Part of a small language model's weights: MLP 512 squared ReLU.
Each number is 50 + 10 x the weight over its row's rms, rounded and kept within 0 to 99. Layers, rows and columns count from 0. The size before them is the row's rms in percent of the matrix's.

# layer 5 attention value, 160x160, rms 0.113, rows 75-95, columns 0-159
110:50 58 42 51 56 52 71 34 52 47 46 66 49 65 63 53 57 45 31 52 55 50 43 45 53 40 50 48 56 39 41 52 50 50 58 58 53 50 46 30 40 34 47 59 32 42 73 39 53 42 50 50 38 44 43 60 47 38 66 55 46 31 53 54 46 44 44 46 55 64 56 50 54 52 68 44 71 51 37 44 72 52 65 43 59 56 33 36 41 55 60 46 51 35 60 47 54 61 53 39 45 45 44 66 58 50 32 52 62 73 61 39 52 61 54 44 64 40 65 43 68 48 54 67 48 46 59 73 60 37 57 55 64 46 31 39 56 33 35 50 46 44 61 67 52 48 62 43 37 54 34 46 40 58 44 55 45 50 49 50
099:64 68 37 63 67 47 43 43 48 53 43 58 49 60 49 45 60 45 42 39 44 53 47 57 52 56 47 56 36 33 58 66 55 44 30 50 40 35 35 52 76 54 46 46 41 42 39 64 63 46 54 59 53 49 64 32 31 50 53 50 57 43 40 63 43 42 36 25 48 51 36 52 33 61 50 48 40 41 35 40 60 52 50 56 56 57 61 53 46 73 42 53 36 56 55 45 67 60 51 71 75 43 61 42 48 44 43 43 35 60 44 59 54 43 55 38 53 46 53 56 43 50 31 55 50 58 47 31 59 37 50 62 34 59 48 51 48 54 49 57 55 48 32 58 51 59 62 32 49 51 51 56 66 47 61 39 44 62 34 52
091:53 36 58 70 43 54 51 48 69 53 41 38 38 55 66 47 53 46 46 39 37 48 49 65 61 59 55 37 76 43 36 66 64 55 51 54 46 59 60 34 43 34 45 45 50 41 49 46 54 62 19 61 49 53 61 37 60 42 52 60 45 42 41 62 40 45 52 50 34 55 49 44 64 54 66 74 53 50 51 50 43 60 39 45 46 50 84 56 42 33 30 38 50 54 50 33 51 54 43 50 53 51 56 64 49 45 47 38 55 37 51 46 41 44 44 66 55 48 69 32 51 54 64 44 29 66 51 59 50 49 60 51 54 40 49 58 52 47 62 49 53 70 46 52 46 37 40 38 57 44 40 52 44 37 56 44 48 59 49 57
103:46 54 67 63 38 34 53 44 53 45 47 33 52 41 38 65 56 52 50 67 50 37 42 50 57 39 44 41 31 52 56 44 54 41 38 46 67 67 44 47 60 55 41 52 48 62 37 80 49 49 37 58 44 57 55 41 54 61 42 63 38 64 40 51 47 35 31 44 57 64 47 38 40 60 43 47 43 62 53 44 38 74 50 55 64 52 49 64 64 50 45 42 44 47 31 45 36 49 42 39 58 51 49 41 55 29 51 57 47 35 61 51 51 29 38 45 48 57 49 32 47 48 61 59 43 44 56 49 55 60 47 55 48 61 52 46 49 58 53 63 50 47 43 58 55 49 62 69 54 77 46 48 65 56 27 66 52 55 37 59
103:48 41 57 52 43 26 68 47 42 52 54 71 41 41 57 50 64 60 49 39 42 46 31 47 55 26 48 44 39 44 56 60 62 42 64 52 61 47 54 46 43 55 40 56 55 57 63 44 43 34 48 72 55 56 29 51 54 60 41 59 48 40 45 46 58 58 44 57 35 50 46 38 49 33 58 45 37 57 69 37 46 40 54 50 35 49 37 44 35 53 42 59 39 58 56 51 67 58 52 55 61 39 39 45 35 65 50 53 44 49 60 63 35 44 62 47 54 57 63 58 48 57 55 49 54 53 57 50 66 64 46 58 77 39 43 55 41 57 43 71 35 45 54 45 37 46 42 29 45 46 65 43 54 60 50 53 37 46 74 58
107:45 52 55 43 54 63 49 54 53 33 56 71 57 52 51 60 48 56 52 54 50 53 33 46 29 51 43 33 46 28 54 57 25 60 49 53 43 54 71 44 36 63 57 45 40 28 41 50 61 43 53 45 53 72 55 30 55 56 75 69 52 46 56 55 39 46 47 58 50 42 51 36 36 53 53 61 54 51 58 54 59 47 38 44 66 44 53 55 52 55 48 53 39 49 52 49 53 51 61 51 64 62 61 55 49 52 53 63 47 56 38 70 26 39 59 38 50 49 56 62 59 47 52 49 44 66 55 29 46 57 48 26 54 39 43 60 57 54 40 73 31 57 53 41 51 65 32 54 54 66 50 55 37 57 46 42 60 53 51 50
102:46 47 57 48 37 50 42 52 53 49 70 53 41 46 47 51 40 55 63 47 55 42 45 52 67 64 35 58 36 63 31 36 56 61 49 47 36 34 72 36 44 56 58 48 59 62 50 36 49 58 37 45 53 40 35 65 51 63 46 51 51 36 41 64 43 59 56 54 50 49 28 44 34 51 51 49 52 58 51 43 62 53 48 68 28 53 54 52 35 50 42 50 53 47 52 45 60 57 48 38 40 50 66 50 62 57 37 63 49 47 50 57 55 28 41 44 40 44 48 34 62 68 38 40 39 48 60 63 67 56 63 55 51 55 59 62 43 58 55 59 41 44 47 51 32 62 48 77 44 41 60 49 61 45 38 62 49 47 25 33
104:65 74 73 38 60 37 45 59 37 49 50 42 64 67 42 39 35 31 45 52 44 59 51 35 47 56 45 57 48 35 35 50 45 58 55 43 59 55 55 45 67 61 57 48 38 32 53 63 63 51 59 44 52 34 62 45 36 53 53 69 54 43 51 62 51 55 49 43 48 55 63 52 73 35 48 47 50 45 22 50 49 55 57 49 44 48 40 54 58 46 39 46 57 37 34 67 52 55 72 49 55 52 63 51 53 56 46 51 53 40 31 46 57 55 53 58 32 47 48 61 42 42 54 36 43 58 62 54 47 51 45 42 50 45 54 32 45 56 65 63 53 47 73 47 54 47 33 43 32 59 48 52 40 38 44 65 68 57 63 47
100:45 50 63 49 44 42 57 49 50 58 52 25 51 55 60 48 37 47 48 53 47 71 37 44 50 46 72 49 40 46 75 41 53 52 58 62 50 49 43 55 49 37 69 64 31 42 56 49 53 42 37 47 63 54 61 53 44 46 49 41 56 48 29 48 43 59 55 50 36 42 51 48 59 53 48 43 33 51 75 47 59 33 51 60 59 57 44 38 35 42 63 42 41 57 60 50 32 37 48 49 52 49 43 52 32 36 51 55 59 44 70 70 35 72 62 42 51 58 60 43 56 46 44 64 42 60 46 69 70 35 44 46 45 68 41 42 41 55 47 44 46 52 35 59 47 45 34 57 52 51 55 39 62 56 47 30 57 47 63 54
102:59 47 38 30 50 46 53 37 62 41 44 19 46 50 41 35 56 52 58 50 52 63 49 55 53 70 52 52 53 53 56 49 55 59 48 56 48 62 49 36 45 31 52 55 35 29 48 66 53 54 35 42 43 48 56 43 62 38 40 46 39 43 44 49 42 41 64 47 58 63 59 61 58 49 81 63 37 64 38 46 54 56 61 56 62 60 46 63 46 30 45 51 45 41 45 45 31 52 47 53 45 53 62 63 38 50 47 55 60 65 36 59 51 39 52 65 49 58 51 57 41 61 44 53 42 55 43 39 64 47 27 42 42 62 44 75 41 61 49 46 54 59 41 52 32 66 54 68 41 44 49 47 40 49 53 53 51 48 60 67
096:26 54 53 38 54 49 64 44 56 51 41 54 49 42 54 32 42 47 46 54 62 64 51 48 70 49 46 42 76 50 44 41 58 33 53 46 53 46 62 71 37 42 51 54 34 61 66 62 48 45 52 62 54 30 52 43 48 51 54 48 56 67 53 52 43 54 49 47 75 49 38 48 43 46 60 59 57 54 53 47 40 54 45 20 46 60 55 70 53 51 55 38 61 47 43 53 38 50 40 48 37 43 34 68 42 51 39 55 51 35 39 40 57 40 60 46 34 58 48 60 68 61 52 40 54 43 45 54 68 51 57 30 44 50 58 72 37 60 66 64 50 51 47 58 63 41 44 46 47 50 46 47 46 31 49 37 40 41 32 43
102:40 46 40 63 33 58 61 41 73 34 52 55 68 54 47 44 62 46 29 50 53 59 50 56 49 47 38 47 58 58 39 39 48 52 50 51 52 44 41 49 52 48 63 32 50 62 39 50 46 45 45 54 66 43 58 49 62 39 51 43 32 43 41 44 71 45 65 51 42 44 50 42 71 59 48 27 66 40 45 52 60 54 45 41 60 19 58 44 56 53 53 61 50 47 36 56 51 43 42 31 59 53 56 65 69 70 29 55 37 47 55 59 54 32 55 60 52 60 42 51 66 41 55 59 61 43 51 45 47 48 60 52 72 57 60 38 50 47 59 44 54 37 60 59 45 53 56 56 56 41 42 32 44 53 50 50 54 52 32 68
108:35 74 60 54 74 50 59 62 42 58 43 69 52 45 26 34 45 60 48 53 38 47 43 40 55 34 56 38 50 54 44 41 43 30 52 45 74 52 41 48 36 57 51 52 71 45 42 65 47 57 46 53 26 54 48 59 50 60 29 41 35 47 52 48 57 65 50 66 49 56 38 50 33 62 55 45 49 44 66 49 48 65 76 54 49 62 60 51 55 52 47 48 37 53 53 63 58 62 39 42 51 42 48 53 57 49 46 56 55 53 57 43 62 50 61 42 58 45 57 62 41 66 65 57 49 36 54 69 60 52 39 48 49 48 43 60 51 52 45 31 49 44 46 40 44 44 67 49 41 33 36 41 41 55 54 36 46 52 46 65
100:49 58 50 54 54 42 74 61 35 67 59 34 47 45 56 35 42 50 37 50 47 53 52 69 40 40 51 61 52 58 48 46 58 40 49 35 50 43 43 49 56 53 38 46 63 44 60 69 40 52 51 65 58 41 36 46 39 48 54 44 70 37 49 40 56 50 64 72 48 53 42 34 52 45 45 63 54 69 43 42 74 58 49 43 36 37 42 44 50 64 21 42 56 40 47 65 60 48 31 67 54 37 50 66 52 54 56 42 49 33 48 47 47 53 49 50 51 43 56 46 45 58 43 58 57 42 47 42 41 62 61 34 38 57 55 39 47 43 42 38 50 39 44 43 28 41 45 72 36 58 48 57 59 51 38 52 62 61 52 34
096:60 56 41 68 56 56 55 61 61 74 45 41 39 28 47 51 50 44 44 57 48 40 57 47 52 46 34 50 54 30 49 35 32 58 54 47 52 39 53 46 31 43 50 65 51 55 64 47 47 38 48 36 45 59 43 56 63 47 50 51 57 54 43 64 76 46 60 35 67 55 51 59 40 44 49 52 48 46 45 37 39 52 62 47 32 49 54 52 56 48 49 70 36 60 62 55 76 38 64 61 39 49 37 46 58 42 52 42 51 51 26 40 54 48 52 61 49 43 58 58 54 50 53 52 53 55 58 44 50 35 62 50 52 42 56 43 29 50 38 69 54 31 38 45 45 36 65 68 52 49 55 53 37 60 53 65 58 40 59 24
112:43 33 43 36 39 55 48 33 60 59 40 54 40 72 58 47 47 40 55 58 58 44 46 40 62 54 49 63 59 51 47 48 44 48 45 62 37 49 55 47 49 61 45 70 52 40 70 37 72 49 65 52 43 51 50 34 51 57 53 42 52 70 44 33 48 61 53 47 49 58 31 49 43 68 42 26 60 58 35 51 25 33 44 66 48 55 50 47 59 66 52 49 54 38 59 51 61 53 60 50 51 45 49 40 62 67 38 42 52 51 51 48 54 50 70 51 54 57 83 49 61 56 66 57 46 50 47 51 38 45 40 51 47 42 45 32 59 64 59 30 34 38 52 47 44 43 35 56 42 52 48 49 47 35 50 53 64 46 46 55
095:57 59 59 57 54 39 44 54 49 48 46 56 33 41 56 45 53 51 56 48 41 29 39 52 52 46 71 54 57 58 61 51 44 41 27 54 52 49 34 42 61 59 49 51 43 44 46 57 57 49 54 49 43 51 57 63 67 52 46 51 44 43 61 50 44 65 48 68 55 68 50 50 66 49 38 50 59 51 58 60 64 29 48 50 41 50 71 43 37 48 33 57 47 19 56 55 53 56 63 54 66 44 43 49 52 68 45 53 55 51 50 53 62 46 61 51 60 57 31 53 49 45 47 56 41 72 34 28 52 57 41 64 52 55 36 51 65 52 26 47 50 39 61 40 55 63 70 44 54 44 54 59 59 45 26 71 36 36 51 52
104:61 44 60 24 37 35 51 46 57 45 62 48 26 63 50 56 38 50 44 29 57 60 53 57 46 47 41 56 51 52 46 58 64 45 36 59 70 48 40 55 40 58 27 59 52 34 37 51 39 63 60 58 47 45 36 75 48 48 48 67 53 65 39 46 62 53 48 39 54 59 52 31 48 48 52 40 50 41 55 48 63 54 44 54 62 32 54 52 46 57 63 43 64 44 54 54 63 60 53 52 53 51 47 54 44 48 52 51 50 46 41 62 41 31 57 47 49 71 48 65 56 49 44 44 45 39 44 40 71 49 64 44 43 28 65 59 48 61 66 42 57 42 60 53 52 39 40 39 34 56 43 46 42 36 74 63 45 52 50 44
103:53 52 52 50 44 43 42 49 28 54 31 58 24 62 62 67 56 46 34 62 53 29 52 46 53 58 48 62 70 53 32 55 52 48 66 44 26 58 51 52 59 44 55 60 66 51 52 71 63 31 74 46 53 41 61 54 56 62 49 56 55 51 49 50 45 35 48 55 59 49 48 47 52 58 54 50 57 29 49 56 58 46 57 61 49 48 47 36 61 53 22 54 55 55 49 45 52 51 34 34 47 49 38 43 61 53 40 45 67 44 57 41 36 61 33 41 40 51 60 52 55 39 58 49 57 61 47 50 66 44 46 61 58 47 40 46 44 37 60 59 50 49 37 69 41 43 49 49 50 41 51 64 48 58 44 44 80 50 38 51
095:43 43 49 50 42 54 44 33 53 42 46 67 70 37 55 40 47 33 41 55 62 54 64 42 52 58 52 45 72 48 59 42 27 39 52 39 57 41 45 60 41 53 52 55 54 49 60 69 35 52 38 58 65 43 45 45 49 48 55 55 71 44 27 46 55 43 36 62 50 61 33 59 52 43 46 42 39 56 41 41 56 57 32 45 43 64 44 60 38 52 53 51 45 49 60 40 56 64 19 53 52 30 59 58 50 64 43 49 41 61 48 55 47 56 45 48 53 54 38 42 50 53 53 37 45 39 32 47 55 45 54 56 62 38 60 58 47 50 51 44 68 56 46 62 65 48 39 47 59 45 48 62 74 82 37 52 44 50 62 49
100:50 72 51 56 37 53 44 43 41 63 65 58 67 34 51 48 49 42 33 64 58 48 54 57 45 59 62 50 37 39 57 40 51 43 56 63 52 65 42 57 50 67 50 44 41 47 39 60 51 57 46 43 52 47 59 61 61 54 68 46 37 47 33 46 58 51 44 53 47 51 47 47 24 51 73 47 65 28 43 56 66 50 68 49 44 54 53 66 38 48 52 57 60 52 60 48 53 43 57 59 46 56 37 47 40 53 38 64 58 68 45 48 38 54 61 48 60 51 40 41 26 38 53 39 35 28 64 58 47 42 54 53 49 47 50 48 26 44 44 58 36 41 44 34 59 49 48 48 49 34 55 33 36 41 54 54 72 62 51 40
# layer 5 attention output (transposed), 160x160, rms 0.142, rows 75-95, columns 0-159
109:64 43 57 73 46 53 44 55 58 51 55 50 57 40 51 45 43 43 33 58 54 49 62 63 55 58 56 51 58 57 51 51 45 27 60 48 38 41 45 62 51 44 61 63 59 39 48 33 41 41 36 55 78 46 52 43 25 54 55 48 49 50 47 50 62 70 44 55 49 45 61 37 44 44 43 38 58 42 46 56 53 46 28 56 42 56 49 49 43 51 22 50 52 56 43 28 37 51 64 40 34 50 70 51 54 59 50 55 49 46 60 57 32 51 58 58 35 44 45 45 51 53 50 34 36 33 47 42 49 71 48 50 38 58 57 57 66 68 46 35 55 40 65 57 44 47 55 67 61 64 52 72 60 35 48 56 44 45 57 54
101:55 51 57 36 59 50 59 59 33 67 50 47 49 46 49 57 51 63 51 43 48 41 50 43 61 45 41 38 43 63 50 46 62 43 66 68 30 48 45 39 49 55 45 52 58 49 57 45 60 42 45 46 29 59 60 56 40 50 20 57 52 38 58 35 50 60 49 55 63 32 56 53 50 38 59 37 49 60 62 74 39 74 50 41 45 43 23 48 48 42 76 38 68 44 53 35 52 43 59 50 32 58 44 43 63 48 30 57 67 49 55 54 61 46 56 61 61 28 53 57 53 49 55 50 44 58 56 67 51 55 51 34 46 46 49 35 42 51 42 43 63 42 51 41 44 38 49 58 52 53 54 45 50 61 47 52 39 63 60 63
095:54 48 51 50 40 52 48 52 53 79 58 56 52 54 45 42 55 51 55 51 61 60 58 49 46 51 34 48 41 37 42 43 50 53 43 56 46 45 65 54 67 47 61 30 42 43 48 58 68 51 52 55 50 44 46 53 34 75 62 56 63 51 45 52 52 59 46 38 32 43 59 41 50 53 43 51 37 56 58 52 51 51 67 45 58 35 44 42 40 68 68 47 22 76 46 51 57 16 56 62 58 64 58 56 55 34 53 56 43 40 58 54 49 60 39 41 44 31 41 59 50 44 47 56 62 43 41 61 50 55 32 56 34 53 58 52 54 62 41 37 43 32 56 48 55 66 47 49 58 46 58 46 54 49 53 60 42 27 34 40
102:59 47 36 44 51 55 69 49 63 33 53 43 32 54 42 49 54 50 50 31 60 48 37 54 28 25 51 45 52 41 58 61 34 56 51 51 29 44 62 57 44 51 61 54 53 42 63 33 37 64 60 46 51 49 42 36 37 42 54 37 59 46 57 33 51 45 62 50 58 46 44 50 70 59 43 32 55 52 35 72 45 48 45 56 52 56 51 36 56 64 58 51 49 60 55 55 69 57 49 59 55 48 38 53 50 67 43 54 44 58 44 63 66 66 51 58 50 44 39 60 56 59 43 53 53 50 43 50 54 39 56 36 51 41 48 44 58 41 73 60 49 62 30 64 63 47 53 34 62 39 60 61 41 45 37 42 26 65 54 49
106:43 47 53 38 57 49 52 42 41 22 64 46 49 59 54 54 41 38 44 48 47 62 53 54 56 64 50 70 57 28 38 55 50 66 60 52 42 45 36 53 53 28 63 44 54 58 50 50 54 39 59 42 47 46 46 60 52 48 40 58 36 41 30 44 53 49 58 38 58 58 50 54 67 77 53 37 53 44 32 47 76 56 46 34 68 49 63 72 54 47 47 42 52 48 47 43 56 73 41 47 52 58 65 55 57 40 67 49 74 42 53 55 45 63 46 54 43 39 50 38 45 48 55 59 50 41 59 44 46 54 49 51 49 50 33 56 52 42 53 35 63 40 46 54 37 60 31 52 44 29 48 57 44 71 49 57 60 46 41 52
104:39 34 48 50 54 36 47 48 40 69 59 43 35 68 39 35 40 52 67 59 59 50 63 58 28 36 50 38 62 46 50 49 61 54 56 35 56 42 42 58 51 48 53 36 44 70 44 62 55 56 48 44 56 25 49 63 51 60 26 43 53 57 50 39 55 50 26 69 55 69 43 53 45 55 45 61 52 42 47 49 41 62 38 42 50 39 42 51 41 59 72 45 63 49 39 60 56 58 48 48 42 39 43 52 46 68 54 43 62 63 52 49 64 42 42 52 59 47 37 60 37 50 52 63 51 32 44 57 52 33 70 57 46 37 60 31 57 51 54 47 66 46 41 73 54 46 53 45 53 43 59 38 51 58 60 54 56 58 48 49
101:54 48 44 70 64 52 56 54 44 61 43 55 32 46 49 60 49 37 31 67 62 64 49 44 45 67 54 53 25 33 59 56 47 37 53 43 58 65 33 62 54 42 39 55 48 44 63 44 73 48 48 48 34 43 18 47 45 43 53 58 51 57 52 61 41 48 44 38 43 42 75 47 69 54 50 57 62 47 52 60 51 67 49 43 64 46 61 48 50 68 67 48 52 50 50 58 52 34 33 43 54 61 53 59 36 47 59 38 40 58 35 52 35 47 60 52 51 55 53 67 64 32 46 44 52 49 47 48 42 46 58 43 52 52 49 45 39 50 47 38 42 58 49 55 55 46 44 57 61 66 48 54 34 47 39 42 59 28 65 39
108:40 52 47 54 49 56 54 43 50 47 52 68 24 56 44 62 45 47 45 52 58 56 61 45 45 54 49 32 46 65 52 45 38 52 38 67 62 62 41 66 47 59 46 58 43 67 44 42 39 52 61 45 54 57 47 42 54 53 45 38 47 55 73 33 65 60 58 37 46 30 24 46 40 46 56 48 47 39 55 32 48 67 48 49 43 46 71 49 57 43 69 52 70 46 25 51 43 49 34 42 43 38 50 65 57 53 46 44 48 41 63 36 45 47 56 43 52 50 39 44 57 57 46 54 29 41 42 54 47 52 69 57 55 31 65 53 47 52 46 62 47 46 48 64 64 48 50 65 62 48 37 51 52 46 63 66 73 38 48 58
100:55 51 43 66 48 69 57 59 41 39 43 45 68 22 46 59 49 59 46 34 67 38 44 75 47 46 30 54 42 47 33 37 56 58 45 58 57 31 49 50 71 30 44 44 62 60 45 67 47 58 60 63 44 54 41 62 49 58 54 59 49 46 46 61 46 58 54 56 55 61 49 46 40 41 43 48 44 51 28 70 53 42 38 70 49 38 34 52 65 48 47 44 42 69 51 54 45 70 54 51 45 45 51 46 60 54 48 46 38 45 39 45 43 58 56 48 54 45 52 51 63 47 68 34 51 40 55 46 35 48 58 63 49 35 39 39 59 54 63 42 51 45 48 53 72 57 53 51 47 37 46 54 39 64 48 61 44 56 39 33
100:52 47 46 51 39 76 50 38 39 52 66 54 52 44 54 31 52 55 45 44 62 46 55 55 38 36 66 54 27 44 48 54 56 53 50 53 24 42 58 42 51 55 56 43 58 83 62 35 64 57 40 62 56 48 56 61 47 68 64 32 49 42 59 59 45 55 43 32 58 52 50 39 39 53 51 47 56 48 68 66 60 43 51 71 41 45 46 43 53 53 52 39 47 59 51 41 64 58 48 35 41 41 55 24 47 56 43 41 45 32 56 35 58 55 40 49 55 66 48 63 52 51 49 46 47 41 48 68 43 62 45 64 58 25 55 42 40 34 45 57 46 56 45 52 63 44 55 44 62 63 58 46 60 51 39 44 52 47 51 45
101:54 60 56 39 58 43 57 60 69 36 60 48 58 52 49 36 36 48 43 46 25 40 57 53 35 61 51 53 45 51 68 69 24 58 37 50 65 57 54 46 57 49 45 56 58 47 40 36 54 61 57 38 52 43 55 39 33 57 39 78 32 49 47 56 45 43 41 54 40 46 74 60 59 59 30 52 67 55 42 56 48 36 39 59 56 44 46 40 42 38 55 44 42 47 54 61 60 48 51 54 63 40 30 42 61 42 46 62 48 56 51 66 62 51 38 47 68 62 40 60 61 47 43 49 44 50 53 50 44 43 37 53 40 37 63 45 45 53 27 30 52 57 49 59 54 50 55 55 51 58 53 60 43 51 51 59 70 50 58 42
102:44 52 32 68 43 61 30 44 46 62 40 37 50 30 43 56 46 49 51 56 45 51 64 56 58 50 56 54 56 43 58 59 45 49 39 50 45 54 41 54 32 56 57 66 46 41 69 64 54 32 56 47 53 50 55 44 53 56 46 29 62 47 48 49 50 54 28 44 36 50 54 34 34 59 71 62 60 56 42 55 45 58 44 50 53 75 46 50 44 54 31 56 56 60 54 43 55 59 53 65 62 49 42 51 52 44 62 41 32 52 46 65 54 75 38 33 33 49 45 59 45 52 37 39 58 40 64 48 62 42 24 44 61 41 48 58 50 64 39 53 61 68 58 64 55 66 58 36 47 48 45 65 47 42 52 47 40 50 36 50
106:61 28 58 40 41 60 42 39 67 44 53 41 67 49 65 46 55 45 55 46 58 32 48 47 48 65 40 56 55 54 56 35 43 63 76 44 49 46 35 42 54 68 66 51 45 33 52 46 58 60 38 62 65 48 43 42 42 30 51 48 31 38 41 60 57 66 44 46 39 48 59 40 72 50 55 45 39 61 50 49 56 31 45 51 49 60 57 50 40 28 59 44 48 51 46 47 54 66 66 55 70 59 49 51 37 40 38 56 33 45 54 53 45 57 61 62 47 39 50 27 42 43 32 50 40 55 42 41 53 63 67 40 41 47 59 49 53 44 63 65 59 68 71 51 47 51 46 51 57 42 48 53 50 43 62 61 48 47 47 48
097:44 32 59 73 64 55 39 50 63 38 58 37 49 44 59 45 54 49 43 50 43 48 55 41 60 62 37 36 59 47 75 57 34 47 67 52 57 52 40 47 51 57 51 55 48 45 67 41 43 36 55 47 32 58 26 71 42 53 53 59 37 65 37 43 63 58 48 37 57 46 60 65 42 66 43 34 57 47 47 51 37 40 50 59 64 54 53 56 50 44 56 50 44 74 45 52 42 55 57 43 36 48 37 49 65 54 66 49 40 54 36 53 51 42 47 43 51 51 42 56 53 57 55 53 36 61 60 52 45 49 55 64 60 46 26 49 37 51 50 44 45 39 70 47 58 53 34 45 57 39 51 59 67 45 54 33 27 47 57 64
097:34 56 60 56 54 46 55 34 64 60 35 52 41 57 53 54 34 38 37 58 46 34 52 40 65 46 66 62 47 57 66 57 53 38 51 52 58 44 57 49 73 63 51 50 48 50 55 27 44 39 55 49 40 65 62 38 49 54 53 75 42 50 41 56 37 50 37 54 35 54 40 52 66 60 49 56 68 48 38 65 65 55 64 48 31 63 44 63 47 50 49 47 60 21 36 44 52 42 36 36 44 47 61 46 27 54 51 65 48 41 46 54 52 43 50 45 60 33 50 32 48 51 54 51 52 44 37 42 40 56 53 47 48 42 38 62 41 42 64 63 61 55 56 55 50 75 51 51 52 57 47 55 62 56 60 35 50 37 48 54
115:52 60 59 72 37 30 68 58 48 40 51 53 61 36 44 45 58 58 53 51 72 52 50 63 49 52 65 40 43 44 43 50 46 49 40 45 58 58 56 61 38 41 41 47 51 53 61 67 45 38 44 39 55 57 38 66 53 41 43 39 21 42 27 48 49 52 34 60 40 43 43 61 55 44 50 58 45 25 42 47 36 43 34 44 35 33 55 49 53 43 54 47 46 41 56 57 62 36 50 48 53 51 67 47 53 61 60 86 59 53 59 53 61 42 56 59 48 55 51 43 40 35 45 28 52 53 50 62 59 63 42 55 36 41 47 69 47 47 46 60 53 59 49 54 62 41 64 58 44 48 55 42 52 53 62 59 63 43 59 59
105:51 44 58 53 40 40 48 33 46 34 52 53 46 33 59 27 45 46 52 58 54 71 54 31 39 60 44 52 45 50 26 51 60 54 58 48 42 56 46 37 51 35 51 51 38 65 60 56 63 50 62 49 55 49 66 57 46 47 60 55 45 32 39 46 74 56 50 56 36 52 44 43 30 40 53 33 34 59 59 41 63 46 54 49 45 63 48 33 61 56 48 38 60 54 47 42 55 49 46 55 39 67 52 67 46 46 49 46 49 60 57 68 47 54 46 46 44 37 41 56 46 73 35 45 53 45 50 44 56 34 59 30 52 49 57 51 46 52 56 76 55 51 49 44 50 48 49 63 58 65 31 55 62 65 68 29 49 66 57 62
106:34 38 52 62 59 60 40 57 31 48 54 49 43 45 56 40 45 43 50 37 48 56 41 57 64 65 45 54 43 60 32 61 40 59 65 43 44 60 52 64 44 65 59 46 42 68 57 47 38 41 66 34 40 61 50 47 47 44 60 28 58 43 52 50 49 42 50 42 49 45 53 51 58 61 50 61 60 60 55 38 55 55 35 57 56 51 50 59 59 36 44 36 31 24 50 65 44 52 45 49 38 59 46 63 60 57 53 67 52 40 54 48 70 64 48 42 53 56 40 49 57 46 51 30 64 74 62 60 35 43 48 63 37 61 44 53 50 35 44 32 53 29 61 52 43 41 42 50 42 68 34 60 59 52 44 58 61 40 52 54
101:56 52 42 58 45 38 43 38 59 40 47 63 61 42 39 40 65 43 54 57 47 46 55 44 46 27 44 48 58 50 60 56 52 45 80 47 51 64 37 60 54 46 42 76 63 38 50 52 40 63 38 54 53 57 59 55 44 49 48 55 61 38 50 47 48 54 50 36 82 54 51 55 59 51 49 42 42 47 23 50 34 49 58 42 31 64 45 54 49 49 59 58 47 46 50 59 38 58 44 40 30 53 56 71 37 55 41 41 54 59 57 71 47 65 63 47 52 43 57 45 45 42 41 45 34 57 37 47 56 53 50 60 44 54 60 62 39 67 25 53 50 51 61 32 56 47 57 57 47 38 50 21 56 50 53 50 53 42 58 58
099:43 50 52 40 52 49 42 65 55 35 60 35 44 58 72 51 29 59 59 48 72 59 53 52 21 51 40 47 55 49 72 52 56 52 42 56 56 36 43 54 55 42 41 55 42 63 53 38 51 32 52 43 48 46 52 45 61 30 31 58 39 32 46 58 46 46 57 49 58 50 50 42 37 54 52 44 76 52 35 51 54 47 57 54 54 52 37 50 40 36 43 65 46 59 63 67 47 29 57 57 34 46 43 48 74 55 58 50 60 54 35 48 42 57 57 37 55 45 44 44 49 51 55 39 52 52 77 56 35 59 41 56 61 47 61 56 59 48 46 37 50 54 52 47 40 63 61 53 48 62 58 35 62 30 61 37 53 55 62 55
097:42 38 45 51 63 50 56 52 66 37 38 70 42 63 65 56 44 45 56 49 56 44 46 39 49 59 47 41 68 44 30 53 39 52 56 51 48 61 63 39 47 67 54 60 56 33 52 35 53 45 44 66 49 65 70 28 58 46 55 56 63 32 56 57 30 53 52 68 48 47 38 45 45 54 51 59 56 53 70 48 42 52 22 39 54 57 54 39 64 46 39 59 50 49 57 41 61 50 48 40 51 45 54 46 49 68 47 50 55 45 46 26 53 57 51 45 49 54 58 67 48 45 48 46 52 26 52 31 41 36 59 78 54 25 47 48 61 53 55 60 51 56 53 55 50 45 61 67 40 44 43 41 49 41 42 52 42 41 61 49
# layer 5 attention query, 160x160, rms 0.117, rows 96, columns 0-159
079:62 43 42 72 61 58 68 49 36 49 44 51 63 61 41 60 35 71 42 50 40 55 51 43 48 39 39 57 46 60 66 61 61 53 41 41 44 50 48 73 72 53 43 67 38 48 50 33 47 64 44 48 57 60 61 60 49 50 48 44 58 44 46 69 29 34 55 39 46 46 46 80 59 44 48 52 43 39 56 43 58 48 52 60 55 45 42 42 63 26 41 46 41 51 32 68 39 57 54 53 53 33 59 57 45 60 50 44 61 60 45 41 51 48 39 59 47 59 52 44 65 42 39 58 63 62 50 55 52 63 59 42 36 46 43 63 58 46 49 43 41 59 47 47 49 39 41 55 56 54 68 37 58 64 38 56 43 42 33 59
# layer 5 attention key, 160x160, rms 0.121, rows 96, columns 0-159
077:44 73 64 33 53 81 54 61 59 51 22 60 52 43 50 51 43 52 25 50 61 46 52 50 57 63 61 40 56 58 59 48 40 56 46 39 48 64 63 48 36 49 45 37 64 51 64 44 55 59 61 55 50 58 49 53 46 36 57 54 51 70 66 42 40 60 45 69 42 56 44 40 52 36 30 42 36 56 42 57 50 41 61 30 59 50 45 43 50 32 54 55 53 43 58 60 62 39 48 55 63 45 46 39 47 49 36 46 52 60 58 49 64 43 47 41 45 38 60 56 61 54 54 46 28 51 39 39 48 57 47 59 55 27 34 53 56 58 46 62 49 47 45 51 60 37 37 45 56 54 38 41 48 41 63 55 32 50 58 60